config = dict(
    num_attention_heads=6,
    head_dim=128,
    norm='rmsnorm',
    rope_fraction=1.0,
    bias='none',
    tie_word_embeddings=False,
    parallel_block=False,
    init_std_qkv=0.0211,
    init_std_up=0.0211,
    learning_rate=0.00254,
    beta1=0.95,
    beta2=0.99,
    warmup_steps=126,
    decay_fraction=0.581,
    decay_shape='linear',
)
Each number is 128 + 24 x the weight over its row's rms, rounded and kept within 0 to 255. Layers, rows and columns count from 0. Numbers have three digits each. The size before them is the row's rms in percent of the matrix's.

# down: layer 4 MLP down (transposed), 1536x768, rms 0.094, rows 745-779, columns 384-511
# gate: layer 4 MLP gate, 1536x768, rms 0.0813, rows 746-780, columns 384-511
# up: layer 4 MLP up, 1536x768, rms 0.0827, rows 746-780, columns 384-511
down745 101:151141117129153117113142132133078104117132107132128141126071128114100145139126132120120173183116150126155082163121149154166111113126145124100125094110145111127106130150157126143125129111157116168113100141109113121148105112136133135111130149127130130126122163131168078143151122136076083124104135099136138102163155144094087130102103043164121112139126107133150124158151157139150153143083
gate746 098:130124145152114132148144125170111156061152143102128111096145130149129132125127113115079119141109134071156119130134101149133099131142121156101126131125105138150093137112123135082142145118120109096173123137148126130128136128130139139115151095087128139126088153105141153126148116134109147138145170149172146182125176130113123129156121103127152099158112162072135136107147094133132116105114
up746 096:077203096102114078116090153096131164155117121169141176164144134153106071128113110116104118137134120088126159129182119102109141103110141106091142134162121160125134130105121149117106181117151126162127136163115189178071174115114135081128140154114132053174138157088118124128119113143147151138134163133070135102118119159128130140146142127131146084108131114132127150173143125141165091114130
down746 099:066125132118152155119151122124044108150115152094084123069107115153100109127134132158119137147131081137136158115113117115146144093105102110100146137164163114142127107130116162145088147125108104156077151153104135105092155145109112089159099156125122144157115123099131169143141131100123112125142169143140138136113113164138151148125111149100116139119155133123148148123133098122107136128094
gate747 103:120127149147132164141108122129110113074121128127113095125099151110131119162153130121155129131110111112119132148141090080105111142098107135102125131122111114118172082123110110103141145096126139110122105132088130126132164117119143154149125120135121156119115112107170150141165133164072095134118128095113126139132096134133132160106168134136177117124110140215163112099113148141128123105132
up747 106:171148118176111178116136123077111132125108097120122118105110173114157084121114155093139147140083126135124144143128150133146109156130110093127141067122122164121136133169097134110110138143134158127132125123117146142111140102144133099125125105105087144136121123120161107150146139200120082125131173120098162081102116115134167125094140137137153140144145150110163120138137107124127130146160
down747 107:115125164134088168092127103124121136156134111151132107098093156103108102189163110167118123102150105165127083106110124088118145174105093129118139124079130095133151111160141166095108110147133123131109151128155140150099117133113162138166130117121122159144102138126117122128126157108129135117125171126142114109106139151095098171134152114162150128118118163152129129128180123122160115134174
gate748 105:155107172129143147129099101151103151124101131111128128109162114133109097166123142108144172137171079104126110104121145115141098149134127129140108125099144139136160144114099139119124117132107106115140111161130155155133072124089145146161118111116129111119141142127169138149116124148111116102116153128121118133136095133098135133129156094176092107098123101125101118098135100114118155189122
up748 101:144148170099151154150119090135089167137118133073114075084124113151131110149124131097132157154120115116129081127111145117117107141133145111144099118136157130103142152123132154139141098119126095129132099155122154129106097104091146134142121119107101126133137147099152163123101166115112067118112129124141117128161111125147107109127102113163084132079120101148072110108122111133116161170129
down748 098:134116081127179169157126120149124096117187135138164107095127107111160162067142134120112096112134125141149159171064097091193152158099118148141115109156130134102101149097154101143097126138111129119134125109117092109073138115129168136124121099091109139142120112089124142119119133113124137128102101113090129172125122103169155129129114156108113137164161179118146147129104136111141109119151
gate749 099:083092106155119119129099131131116133086146138133113134134115137122127119167143143165162122137109122109105115119147101131138126097138135125132111102148132114116175085150144086115161102119114130120107108112098129118120092127144113117091083122146155130127157118154128128130147099123069141132123132152162119125154116119120134120138159145125124133122128149143126106123146114155151154165159
up749 097:124118164138105140109107122147136108145063074076128143142160128124152125121161115097110112139135120160139137144072143130099139133204099132165177148114127116085141120126106130102116070161116147097128128100134103120169135116129150162182157136134090102131098156130140125133130094150123114159171170111126145127101137146106105132109117126138137081103159106126139100180069132099127085117134
down749 095:131141132120107118121126152163127157107139145079139108133167139132093129140135120107126106081124123155107126152084133123133128145165118130091156132103144123103134132110097134127106153112108110104134135123135096157125115118098128157173139108108142138095110092143128113151192100122086112119080123157116096123057116094144150086138078125124107122120189126138119148134140152120085153118092
gate750 103:120159103140125143128134134097144158125150094125116177095177133135137091146120132130142100120095118132116131132137102112155169148139141156097116143100115137106187139155134176113102140112155117173103100131081120146150062120128071105133130117115147116111167139109083112162101173102118119170155151082131116148113163160162101109139115116108146164156130127155137181163122104130146133112116
up750 103:160143145176115115091101149118099128170123081110128123113175093095179095122092116125123103116153137169142154126127113159136119136122113140143117104108132088113164150134121132153099101147159154143120112143115133129097112134119149106130126125142145108155132109103141126163140148130131144184146109127160140173139134159138145147113192115164125103115160154135118150110098118114155117193125
down750 104:144121136161108083146123114107079113109158149153111130136147158130140099151120137141137147142112118152111140158113140137137116114120126131154122094115155121159117163115129144133156119112129121121088079108160101078135115153141129165157144122098128148137101092135113136127102143166103136126143115104139095104157095133139137155096121144128112143131105152164134109103116176132097119160112
gate751 098:108120087143144123177102146126095148109143090114121136105115094125133098091122098143133124153131157144152136174163106122167150156137146102101102104086071138096103083068153129129111127139109129096119081132159125145110128142085174130207128148117104184128176163100123147133109140128148110129120116155106121138090127145156138116146137136165098128129099115143128133099154116153129136126149
up751 098:123104117144141136173115141117098160114140108138149126114121125108107135152099114154111112113153106145122141120138151129162104149150138117113095085063133148117108136105128141141143117164125116135100099137142137125090130127100180101132138160127116139110115203129141147155086165138144120124124097161116129128126117120167156149100144091156098121147147117117112095093159157152079181123189
down751 101:162098099089119129119101108103145136158115061136122111117155127110116158112115115108150119134119089079102145152161100118143101149129157119162110132139118112124149125124156117187145112106106098166091122132193165122122076133160138139131139125133130106146139140101115164129150158155106110129165097137173125115109175148152117106145170100117116163134153065121092125091135182157131111144171
gate752 089:141122142108121133129161079141122122110141133137109154127121144119135132106090210170094098146126114101125119099088172109142107060168140105156125164151093147095150091099126112165154103152143143133099102133103098117127129085161132156153102150084127101143131111136163128128128119140133133120097147149164112085128140132132130143086109109110105116154093135127134145134105090153124138110124
up752 086:121122114127124130119154157152124144141112135126129136156103143127131141156071183119127151131154142120129126141120129086112135144142101130148161146112135150107175101150139125134138177132139167145141114150147093116111089178129124192142144122091111095165112142147105105149107129131149143127100086134113120110143164140142130157148082117158113129124119133132115140133085151133146093132076
down752 094:133152138110096126106156125138108103094140114103102170140172162123099141141109138177101123135143092165137117161166141124124080150133114114131123121103124150120146164116092126109152132144092102136138151107112124099105134088127139174160089134104120121112123154149107139166114104134112144114145129122112126134140146145145103172169108143147149099116138138149119168142122164150113109114159
gate753 100:150128149163129138120096103132141155124150118120113147133076096077085127100152120097109120131134118138148144117146120106099105111124126169135150117104130147106149136117152105116139144111121122189149125114136094173136151112097114129119118097174112120170167104158141091154148140128154161115179148141110148076142130117079139068155140172107127134146186139135157135148106090124118127095128
up753 096:155127171145119112156096150136136151149129134114143101154173164133174182146107120171144143146107117127098151125114156122147139130122156070085146132091152126130165096119124106155136092138133152095103112116142166105158078116129143173155144142120107136074087159144122162119111151144144101120134130104098109101120105151155075086113121122145105113141097133109133133107116132138139122131124
down753 101:167170133133194128111151153104129100153147076132129101112129166108133143156104122133111116133088132123145143149122143149128185123090167132134157139170126161161108105112132131153096123151195141126103064150142136118118106066102174145097138128123142135127123131145140187131104139127121096103069114089135114148154134130127083154096090134156096138117064133115141149067147145145112146112117
gate754 102:139129119124139108118164101060145140155124102124159165133115132112154111129114131141117086150125134114122129118093143122116146116125098106133101175146085145152082122141139138129124153123118117110127155132188100132102115113104170140115120127110136122115123164128071117134103133120110183101102147121140064117141153109125121115117152173122186158099094132101121128133129112107158112149112
up754 105:147169118142155120123121144106105117122142139128134089152149136125120141102131118117137124127111085095125159172146069079134132158133147147174112111131166122118118116122062114108117085168116115141145116144148147129148127123168092156156142150182129154115106124123094140136141097129152092138100071131123099119133090165099134142128083106088123121129147144108101111101095113152114188094127
down754 103:127144113109147100143159134164085142114153145153101096157148138164101150116143116189152139151120124109133126162132111126117108151112146136147118122139117125100161163115086162123119127121141133120128097152145137149147099173097100140132141088071113145082108121114128112106182146188119131152121099123131177143117172144147105117108102090107152112167127128145116100183126117179150147091112
gate755 095:154131155144156113132090117101115134131144116169164109146139139166104141122089134122124150167176151115108120147140108100097099149147124112134130113108146128126119115117155141120141112136128144160125150150124143191129172124162131150120088112159123147112128151111074114112113166120171131118140135160106116125118074167154120098109147103100152110138121156142136147133102124109125139155120
up755 090:129108153128153126126089106091127132127133152178184122161119153148117154154122115105124163140129179122123107129134111106105138173190128103171129129121138124121111137107111135127148122129092141172110133161115166156140131091122123134115125116147119153111126156134115121123100126104184126148149148160106114080120079133139090112134095123122174090123139177143120177124137129106130105185122
down755 093:132114127082096149126120168106132106094110156128168118167127097132108130115125194140130150154128141113128100116149150103143128112171113106149162154143113169163142102099148100126130147093138125115122112149107137144145154137107097148128159171117122138176128157136158122144120105134127176140109136160115115099125120157075131110101136165107155156138127124147089134111135149133170162142087
gate756 094:157154137091144122147114132139163127092154123111135147113133128191126138146125148119134129112124144089143118108094139116123129142126073129101118152150127126127188113132151132108096131130120133120116128110117100130116113106132146129141134120141152122146110161103131081143122144096117125138126107139118119141116083151088109118127098129121122136147132074124133111162147148108131127121135
up756 095:166143127121132124133141127102100100092135145119081130181138141095159136123142116128104107092159099144132130121146146162129134135151176138162110137147116124130138105131114140115149092135146099134142121150087150136113131155159146123135137123095114178135134114126115141102159128130135135119100104135126107144113151139165143139140139110100131104126105145114131102070117154151150101137138
down756 094:162104087120119126156122087147150085121131131109119089147086139145140151157079123118139136116110142118112140105103121093110101134137119145104074137117089150094154112140122108145164088123128142159144131125107134122152134164125127139152125169111139136136132125094122117082135139133163149148119136140152128121128125102076126068148103110131193086143120110109140133121117144124160131129147
gate757 110:113124141138112183178124132116106094153147108095118115095120132140143118162126095118131156117117128082106119140171151119117140129119124097144127133141136136080093121124153136107100133136094115159139161157111129089151095113114127176132138109114100120096131112155151129117147116128139131122099091160133098133119124087129150123113185105101089131115115117119170144148142149106103122156124
up757 108:124151115136130160077158133119161147150179138129135195112139113111096118115157134100112151153086106160134180141150147132130126127130135103143119116108067103130063135125155133155127148158162110127183145123161156139126104116118167131126110134131077163068141154121129109137128147095172127125124132123107128103141129175138102158121125160122137130147141118137129142125140112144110161129139
down757 106:157113109142157156122131109160178141139146103117131139157098111090128141099152183107163106137108164132126161116111118158104142140125125118124139119165152174125154120158116158165151166186084102127159215126155113149101080120151119106178102137152120110123152122112113140120083124119095116075136145072086122123147085100116124120146156149140125113157139110129148118165130123117133111154115
gate758 109:131148149156099164124092066184157124134157152160147099157138141117079147142114143121130144124145138070136165128137123119150135125129113121113122070154091138110111136110116132134119173160113108081132117118138144115088083104113116140163152109099167106160130175113127115140118119143150122143140128138102132147133123138113114154115158140177134121165133107127131119132123116135095054136130
up758 102:092110117127132070147126188092108088111106125141143139112122092144113151108153118128121159117172124138116117100123155114136084136112119166161164137159109114112123140133156136129130109095173173120158147130107150113163168107090115125100157115116116099134161068120160122117152116109123122123133120096169113118128114120142161115122137148103089080123124137087106108171125133108135097115139
down758 107:101099168134160132110142158137079157075127139123157138113147085122171086144098110102146127123116100078137162141160118125127075135101083116130142141130145127131145112107152114151113106120122139159112171155122092144147104169085110104124134124139088146117132129118117117110111147121111120108114100128079113149132139130138118143116112129125127102104156149126115155116107116161117152137125
gate759 098:119125137130157107159152156109147137141132138140167113082164127106127150165147137172101177169148129119133174175113115098115121144128087130156063155154089145137175146093149106088105118122150140133113134122095148137129125211104102093121137079153132134134111135107119119137165143080111123144103159118100106190115083121083092154110146118106108119096081127153154172143133081125139125132112
up759 097:151103141144115129129131160100115118145138089091114073096137155076141116134119098095103123130110144121127140141160116105085137147113080152156153159172181133115099107118100096131135134140136155109158129138142089113139091154124137112141123121103102133155136106131137166124131136156148101128137094107112135121108115127118118117165140185130142100130125163055121146095111135118119136140110
down759 098:122134155079131145129145110156135102118091132108134127119150158126143141158116137133137127125141153153153142108139133107127141187109116146118102143150151132131171140160085115113152084136123111092133099092106092102132125142105200109173120138124185134143104125122119136116134121118112126085135113142056127186117133139131115116175148177160056161186121109124115154118127132119119144158109
gate760 096:138116117089137157100151087122112126150105134141135145099130123092168122148118154111121116106103114176126107163140137096136149127125135099145144114100094081161129108156157120103131122124105107134159093166172138161114090098141146138171083169073119131148168169161155072124118098143161111096149113102116105117123091116104124119125118129120125183139141089114133107149122105146120119137151
up760 096:159158113109115115132103113151110074116122086137112176114096109119131125090152115116080144106086105129139131128113127130138111094158100107134102098171142123167092143106167119128131105126153116129087121148117162143139140103111128139144116115097161156090094126140122179092113148127147105119150094155150149114117103082133112090103160134103092175138137118183129129145119148153152140146125
down760 097:129089133105112105160141069100143122142104131142177119101152124127122143140164169148127136139095142144117124144132139117109116159110157174126151147146120122132147130158157148081134087137125124113117168165135135159142086140144124154177148159049155138094149109158132102129121139118120122118113130113121131109103154107117111131134121123143153142161127105144132110150084150143175126139120
gate761 099:142144123147103152166115144113099089089127152129169102147100114059119151128133123123137131138128141185140095129131107123116106142150130147125140131106130136160149132088130123157130114105138114113119151130150122125153145126113116117112154105145101147108146140138133115136170109139131142120102125173119090150086079120129106107080097122135066125119143175149141151107127134153117130155091
up761 095:134121140117096098138109123105111107113126148094155110156125091090101188133133093140099097096177126135145090100135107139120112121090112142160121067112145166130128094100133141137139135115129154141157137142140128110128147104107168100100158113122108128123166186132105171125127145173128118094089121160155132167124112117097118108160143140081104104119178115104122119118079132159122134142134
down761 096:167149129173105087156096167116127132125116111053124118125176071126159134124162166144105124137141140131138057151122143140125109125165106091131111137108118149150088135112126154106152134100177178155143128146109126117133108130127117114141105117106163137129110105141128156148151145158138094148138167102164150085091149107106142137154148123190139148102117158111098140083154092192093137096162
gate762 094:163113097158097155128186166144140131103129131115105102129109092120097102115093149105128140115103140133161132123099105170105176118139127152128110081116139153148122145159131145127084129117142104102123139169094080137147104109157111126151140122136124112113135119151139135133168204081100171126117141160132101150125129124147151160118131135192159134127128121158138156169103081124139099149121
up762 083:163115152126173127138115097135151095123072149142115167095142167098155140120135105134106113135126135114117113096146133128166088121101114107119155145116163128137146124127173129109116130132091115148132162177147216136157117125079140133155129095129140106154132155164099164119120083139143133107113121160158168109146159114132141143113158141076126140133131099171143176096150153143135126127127
down762 091:131114178134117115061192109109127178134134110182131109120138156175164139104134120116137123160120127095129135102124136141142125102151129143148117106152143112152168125160142118134134094184130099123130146110125156101130125103094116141144088088163101136118123174121152157148130069137168136128139143102127141131114145133181139147098066099161140125139116157137146143137151155142130120160174
gate763 101:092116104117164106141137167116097122135127134136101128119115128161123122116116129103173142143136125111125109084141151085125139125148142100115139119146126124122149133187143062141151121135136122140116143132116137122124143112109145099136128144109129103102164110137093158116123091127145124158094096142120097146150125119122147155113183143092100144097131101155173153112137087138106107154104
up763 105:109129147113107122125114124124139118106110114120080165110138141123099122135152199085111092112120102162080099084121159101171102117121134118124112124079104125124161128144108121153157129149124111160129126146096156144112075138121141122122088130142137118137115149137142116142139077116094115138126134153153130117183137103126110113147149119132083067149158130143122131136127125142133135126120
down763 102:097144146117137107151110106171109154129087167122125163142111140088100158113150130159121065096107152134151112108130124178143097105129130155158132128117096107136123140118113125103161141100149077110141105150142132156116090118120109148147144126145130162123083114124168121122198137162138106157149134149154140106128158138113144119146122123139140125168129112187088069134145132103127109093125
gate764 099:131141109103117091098218124168098158145153071126119134126103127124135111131065142106089124145118136119141173161128131147111128144138128108123143127146086170126084129099126130145132109120136087143110105121102095121127127096140102146124072146151117112150121122101135120122118116097157132102094172070099107122137133078164119122088105129107100085129151087086096112163147123133170155137113
up764 103:103146148134181129118139141131113133088135110141128138139103143125096180151142145111154167129107146124105107149136137162104126133102129139121154120079102127122114146126150165126148120126158117122129167102113079094136117084143147136177117166128110132115088088142121164123121129137138175150144142123120116161138152127083139073140126133098147122121154120111110164152148162179103173105071
down764 102:105128151079187128130132085130115145103155074124096198163112134121137084158127174140168151154106137160162106142099156111134106122103126131127099147116161142173109120118129134149123115123132101137122141086086104126138103124169100123095110174108104128117112103128109125119103100142152178094120118139112103152120170091058133140131152162112114104166174150146081111168128135152115140105083
gate765 100:135123145083095092140141141137159201118147156132104148107142136110133126099139156166122135114127136136119074124137137161130119084150171144136147127156112173132100093122152086121099139121090142116131164146101075199145115137166120122121131161109120145130155138134128161091119132181108148136124084119111129132139128089099113095125119084113101110099152119091160114147122138134093185201071
up765 106:171136146115146092119125089115114159140114146152144108133143178136153099136155099114089170124145097138138105113131146152168101108181123125167132166109115137132153125096144118125105140150137079148165144144119106200116134145159138123148095103092112162149133135106136114104148135142120105137149088145099120140131111114081124088188143103142099114130124138081131117109130131136113170141118
down765 102:142134148104156108116164142158130146098162164141113182138143097157168166129137133139075104135095151131156093094151121147155091103157130113169115150085146122142151162113095072138132105134111059152209132121114135145137165108139089169103094114109169142146126082138100097113126090159102118135106120132149155128082152103099103112112146084109112146134093111115150166129079151134130155149143
gate766 107:088107107117129145081162064080109140155101128111128117143133141116147129102124131142131125140090099116125180168125119147172119125116132130127122150139131115162088163096168098122111141133126146134093130170152122159142167127134142127135116166165153160116164129163164129120099129140143109169113112150115161137137124161173115122077103184154112148129158133105124118155126136137126141146109
up766 113:146110107125129130128120094143100130164120139144179089131146120139137140119101138137115148112152119124147141156121126152165090117115131113115176124135145125127103136140163086120136150137131111127102089118130136166109144152120130067116098141149113157179161170158147134158136089144158107120163139132125185099128202146135098185100134141166116126147138135139103095126137126089128148132115
down766 109:103075104120143144141117094113118093156131107087092113127106115110128117117139105110131130096054113099124125120098114102141138083124115136078134112137093118102112125107097139134097171128104136102114161165145115126113102122107128142123117179103125110140099105097132147128184153109140059125133156126112143113137099116066126128089143147139104107156165117110114154098093116149149137132116
gate767 092:109104159120127143154160153157146114106088137154105096113124102171146126111113124137075183130158117149136167118110076086164138143128046098095124130155147104106117158103131136126122076087128130148167117112148170144134129144166157156136091148158108154147088116157139196129120107110104128123085139129149158130144143142096127153106167123163156117132090099100131130143121115130129110138119
up767 093:153111128126118171154147146126148128122089126182100097116083101143131142137132121130078146165149150105133154130127076099118138137115041132101146116140116080090082154080139145087093113123143085175157124079139133140134120159159168110161124134178078148140117083184142174078102121112104142113069126143142119120166087117082090121135141116120156114125148082116139139149107108127124089138097
down767 092:157110155113073135132142127075117088110096152132115117177108130127122110147104166104117140145150118124108115115191096078138106133085121113148137116068140077117125123112120135097153157125119115117125156116121115119139123141124166106100140149150125105156145101133158158103137095123124155155094115118128140113128138124144097136109147112116124132156140150162159130122103128093142098130127
gate768 111:112129182107107123103075084121124118124118121166129146122146123113139125141147120108139134070097133106129143099142141109150126095125142112116150150115102131105089153113111127164130147130140104142121129145135126156136176124126149126070167107119126110126140097054143118124113086116151133096102104130106106117137118122154113130139139136129096159153170157136156150127162109116130084143126
up768 119:120109121116121146142108081111125118171114084136116143170141104115112110146113125167138126081141114128154146141181148147092174074131120132118113130142122130135139157110178132094111112155123152117138153057115125111099173182164186155145106094078085145116132121118122116117106109097105154126134152144151101176131092130114083125110112152121143135157097114143117112139161132133163102113108
down768 111:120152109120169159126155122103099106150105072162113170134130110147103121114149148120131121098129217125093143096097136144119123116096154088128096128087090100119148159128115126156112119094157161128151139107153127169164131162098155134080136150175100119137119135132082138112107146129143111153111118169087153134145115103087154119103167138112099153134119104167142088120152124143141109106117
gate769 102:121139138129099108110111129126104123120122131151161137126128111150134133176099155128130148128130148110094158135127083133127117125158129132056127122123103142122109167143123148140116146109153167133145127170143125114102124118117139127103120141163082120142117133114110081132167083125104078095137125141175118158161135131135117082097113160080109128191160144122066137135107169114118147106147
up769 100:140130156117103148121130098131158092139108128087159101130144119110121122139097120120121130154163081159071136139140107119140158101111134123146174155173104133107150109096116163119109125130095158127129104147110125165127106143144137174146132142070106142112116136152138129136145113136144116125128121149104146124115101136122102124116121125098114122146109162105097104141106170072119101140119
down769 102:150085145128116135124109155115119159128143128147118157159103148154101131127126105100119109117129130141134187122098103100080129148151094097096120127140142137126083134115150073158129126092169130126120163144142103136120197127119155166152133140162136116145101140151156099123117074099111147135155138081113075122120165116091150094137135165130134131134149123138092184096092117090113155114138
gate770 100:122115117161127113167128108140158098161141181115164118133113111079119150072118163133141106127081146105108127120135115134128135147133148109113126136148130165154113142127107128135141087103119131164124115173172166151128089128113156083164171138107136138135118091109130123119161087141148120115135168117113135161089120133165124126146166093096121093160099121113108210134104123115132152112129
up770 098:152112153138139069130108130130114163141118096141143155119127104116140142140142130125136149097146148152133127103138090099128147152124137154107085143147124112154117130130164131085099104130105117136128117098146149106178125150156088115120158143132156112108083123174109147111144147125122128165151118147100097137145112153132127115135125119101121130115158163094115100125165113162126101114104
down770 101:132163171127128178169132126130137153122109127140147140106126106152147148106104129099088091111126125121161139096146147156162118140157133157118164155112086166117127124110133092154132121077123098143125137147158095143162083159151056107133154102107082144119146128116090120106154102119126106139137085110108148122107114123168178124132098171123074121122101117115127111129134123179140130129122
gate771 102:103133140142117125107123146096154177114135146119103127159151111104124162149141121129124119118182182109105154156126162107120196119097173149140089103128146142165121110144118149113120165150139125108141144184160140138207127102139159148145087132158142161122164161096166155096122168125107108111130170136160120109150163156095106153110165125089107158138125126142157124123102135097104142161097
up771 103:167124112125166159121104135151135149144067119097152129158162157117161117121115157139114166117117140120147106108156112110159144151154101189111171152099073120134132102159105144143135112104117129130138093103143150087127103152085116104136135137130129158168156123152115150096132099151111156155111124086151120135154134108113084137160105110144145147133135121106125125132142169136102113114126
down771 102:122136111134134135146117139103158097108169138115122164118129175156130096157119121168098142145087132163106088120145079129142151129102082124149144137179167138135143124174096127140121119045143150147143128121104122107108129136122119157118126125133125157111110112163135134152126099125134113156133131135111137118142106128124160133117100152107125123113141127156098126132171063106104158111150
gate772 102:145114089118119123112136161056090158134141145122107118161141128131145165156133127114111150105150141098121081140091110128136115140186138155139155153124135145156125113139195127093111080124119133124077106138147128145144125158179129121131147180151121168130103123156113125123097183121127135086178126161142132108140163128112114119126120129150108143112158161128130116099162121128115147139139
up772 102:136136050129086163101137151108136160142149131160064109129121142126158190155141131120075137137131102091122103107110139131113166136198136107127136158128154166124121097109153095100094084135119121125071107125104132121161167135155112123139165156125141143106105100104147142144097138140165125118167107125132143155134139133127134099139103089169140131114132129166144124133089154165127114139082
down772 102:128138113120079099120095162147088148117147140152117121164086106146137171113119117126144118137172153129109092122105112108132120162119113151107128127127105127126107156118153176125128142151137093136095113125114100091165134102148099125123103130135128148068162158148141130163090137142145067173125122123159134068168152127113081155104156102126140109138134127129108112140127142157065105107142
gate773 104:089153151169131124121106129126095135153139127090146138104163151113132167138081140150137166136098121115106154118133145135149084094164148096152120153109195154155143091101121165129120092155124130151153140128167159171149126128144127090108145114099116122111098156149104102149149147106121108133075086170115123141118120154158120127143188118129160128157188132126153142132099112125127119147134
up773 109:120139127096154157133137131102139140100104151164149136117111155177134160164122164057117093138186117160114107094114113133118168137147121136089138108172067125134149159152112128149117155146117145153149093130162146082137131117136168138109153123156140109112112141076124142120146118118135169120133106127109099159138082137116143160146101103111060127091104120127122110121123108121157119079164
down773 103:206127125140136117131127090153150116108115098150158133114188137102147128177115112156142079149163122153127135104104124064115093120130128119149143122121136141137132136104110128093130125114103039130174156101116149092102116125144111150152141165134154132088112120160096148166123165193120117116122132128092110146110109134098091116152107099172173091172117115122128152169142142126129135113123
gate774 109:102105133131121115149134132108117140169098112083075152133076120153134091125155110116098104107125137102119137140144142091143138125151143111149141166152131153128114144164145126156118162096124114150125126113134148157096130101138144158144133153142085079109072106100122188142073115138132161120136110131159115148078069139126092174138103144095110079134103136161204125138083110129089169101157
up774 105:155121116120120117149154125090134135140136102128110098115084125157134143130120149134063110065135120119143131124156141134088099107132097126157116178154137116128116086126127136112152157137095144121134137125116144134112084148152126132114132094156080072132129138120121157133118172151089146126152118126139111137094099166143162149094121080105183133110140105105171130194135130140104143140121
down774 104:099136113121120126108134106169097128131122120100094115086083174152161083117138129143094111125138088121138166143090116126118170119180152104106151145138139082131142130133203119171101119134115096116109158101113138112109111123108078139168140138137062117146086157141128076124107145071131153110121139140123104135124089165142108148108136141077137116121132142104165121111106163118139090122097
gate775 103:149105134133112104126151126136092161116096144164084139143134131082081152168109165098158132141102146124129156148104141193100137100082145096096157182166176147144100107157110136125143125108142153135132122107152121108089156122137096140104163128132109130155105113123138145121137096154138106094109159175143126170140127138110107179114130148126109142135137151131118170143183146144140137107124
up775 099:143099096124157125140171123137130139105126168160141144130073131110070094121125123119124124146153122104134098128131162118106126142110133136122117108130150145119152129152129165155112155138155150162100135111123110116095091118131147171144138138075136113160086130163152136144123163139148111152107099120118126099173115124135146143167103121150156100127141167098104093089074138164134091108144
down775 101:139107083102142096149180066161131116122130118143133109128139141118109147129101142178150143096153116121132123167149107136064127149093105128098120089119155134104127126142067125139129124128160113106110132143126125124107096135122147146123160104102128112155094072157150135131142138162133091129137173145180153068138137107112145138126119150106166126133140136140079136146147150174166106118097
gate776 102:117106141170113104123144167129099120132128171129106116105157114092109128119146085135165089101165095104158069098161105080123143143094109148126127101106163140170098147146128112147081150105107114171113114133100130130136145170130155122161142128118136135120170117152167120127155127093142130137101120134112137127175120123099190168139119126090132109148157119139143137087125143185130111129152
up776 101:123158112116130122133159076165131152091119169155130126142103149152141126121175143094089145131116147175092144166126129171137106123177133122120112140151106125134145097103130128133174134158135131135120106132147129133128146097072130147136151077181134139113094175086134127106167128144141138063145107117104100145090108136111102110132154121114111161190124095142149095126127107105137155111158
down776 102:126134142131134130140125113099119124154117089093145141143132162116153079134094131166132084092150137091129153122117128114081118163143153104075125143149111155138134147122129158105092099083127153148122129089124125139144136140123114141135127143139160160128165127090152100143127157073102133159128105106129114148097133114125126138130131112166117107099160169101130140142122131150147155136182
gate777 098:131144054103109129101127100096074131111106152106136116097175097148089122111093126131124123119139105114118157152140127130131076150166115121142130150102118111118131130121170144129128104144133095113124134126145129114100095109141159095125131143102119167115130147162092117155123174118149124164114152119128157136141100154091131176137155175130156119105117084136176131164134139105132117135094
up777 094:140157142145122114136078121163181091130133119122138151128165095108117121107136136119126095092127102127135131149173093096148185161187146108119112094147147160122125141122120101138125131101102147123109148153208128137136139121124124123097120096140143129127134112083133128147128100126155148084182171130117106116122125165154119153121130112097139139126117121143140145145135141086169127104142
down777 096:106123151141123132105115117143111156142140172172122127136120124108139139110144164098124088110151104158127130127130129164093062109168128172121133068112106117124097131141108088141133117117109133139111138059156151132130123124131142135170108111148116101106152130132125080154080173113155124144122138136148118123111106106115093101104141137176114175145122118106137133093119141137143106107184
gate778 096:137118117138139149082141120146161145169113119103084133104109121123104131145114107093188136129132132136114154153171098134127146103102128119141120121171137116110128126115101112138138131101130141163136061098158161121140119142132144109177183129126114114127111089144143128102099137155113124166117129100132073139117122126136095136113130159104069141147139114158137160154130152118077135148139
up778 096:121098119142062155156130112138141064178118152172120128141157133067140127090148152134140122169118132092071107113116107135114115109134125126169122100154152119134121123123139118166151128109160120118144162156147067097115141141123102124082130101120088129117179135078147102109148137129099101127105118091090116082126123177114165167132119139123186151126170126148102128124125139121129125076135
down778 098:103129071148124149118131129150139127142136114124111123116165113097131158113154115121117059099138068124162118156163131095133100079131129101173136147112140125131146188116162151124105085194148131096156082143116106091126146159078118133139111133094124139110126138077147162131103173082072091076128154144147174098139130136137119131151103092099138138123116144131112169090164126117145159112127
gate779 096:101131104127146106119132120093163130113146121134131074137108125108169137097125154154109134124123173143131107152117101091113129166146125159135133096107113114128100104130103127135182162111113142071107135145126125099089104163159146143131134144161180189152134111178129157107144129168145104115105109131117127086131150124108110129139078132084122137132157132147131142133134096156089142138094
up779 095:156092125150127113141105122100146123100150130136126101111151132151125125122149128081124138135078142047145090125108139088080124176139079124143054115103124095135128149116141082116148125141115136105166138114110054108127115145112144200116093118066144131128137147120127152112159115100132155097163129131145125071072087127121119066130140100092100076110116117084129144115142073135088110143133
down779 095:183108084150111140130114153147142140151128117153142115120137095148129097115135166139118125095107157117141106133170081138084079140141131140123103115061123152181110138100138110112150136123133108129127086126136091137110100126154099160119145171104137112101116165113121126125166086129130131124170153113128144134062111097141102139117108129148135139115110140095132190105113133112150115130122
gate780 100:097099097122127140137113169145141141153155137137119162116153160145118122119131171134118170122086102104159144090147108145135128158122150106120153128126130105093107113139136127148089111094158123136151118129123129157145104107126126153136141143128150106128144108118132135151088103112155130131119120098106102142154090128194105087121171114139142142123118140134139103173168146107114122071142
up780 103:140143102128131090155107097113138126143129097118106116158120136156173135114103084127098110113130126139087133166111121180096084112079154138124100137130156162108106140132131156176105113161124152127118142109077124148132131164112149109113163114097106116110131117144156157124147188123149138125120110139120090107165123106129147103089141092160118118135129114101129121119139123096091153127149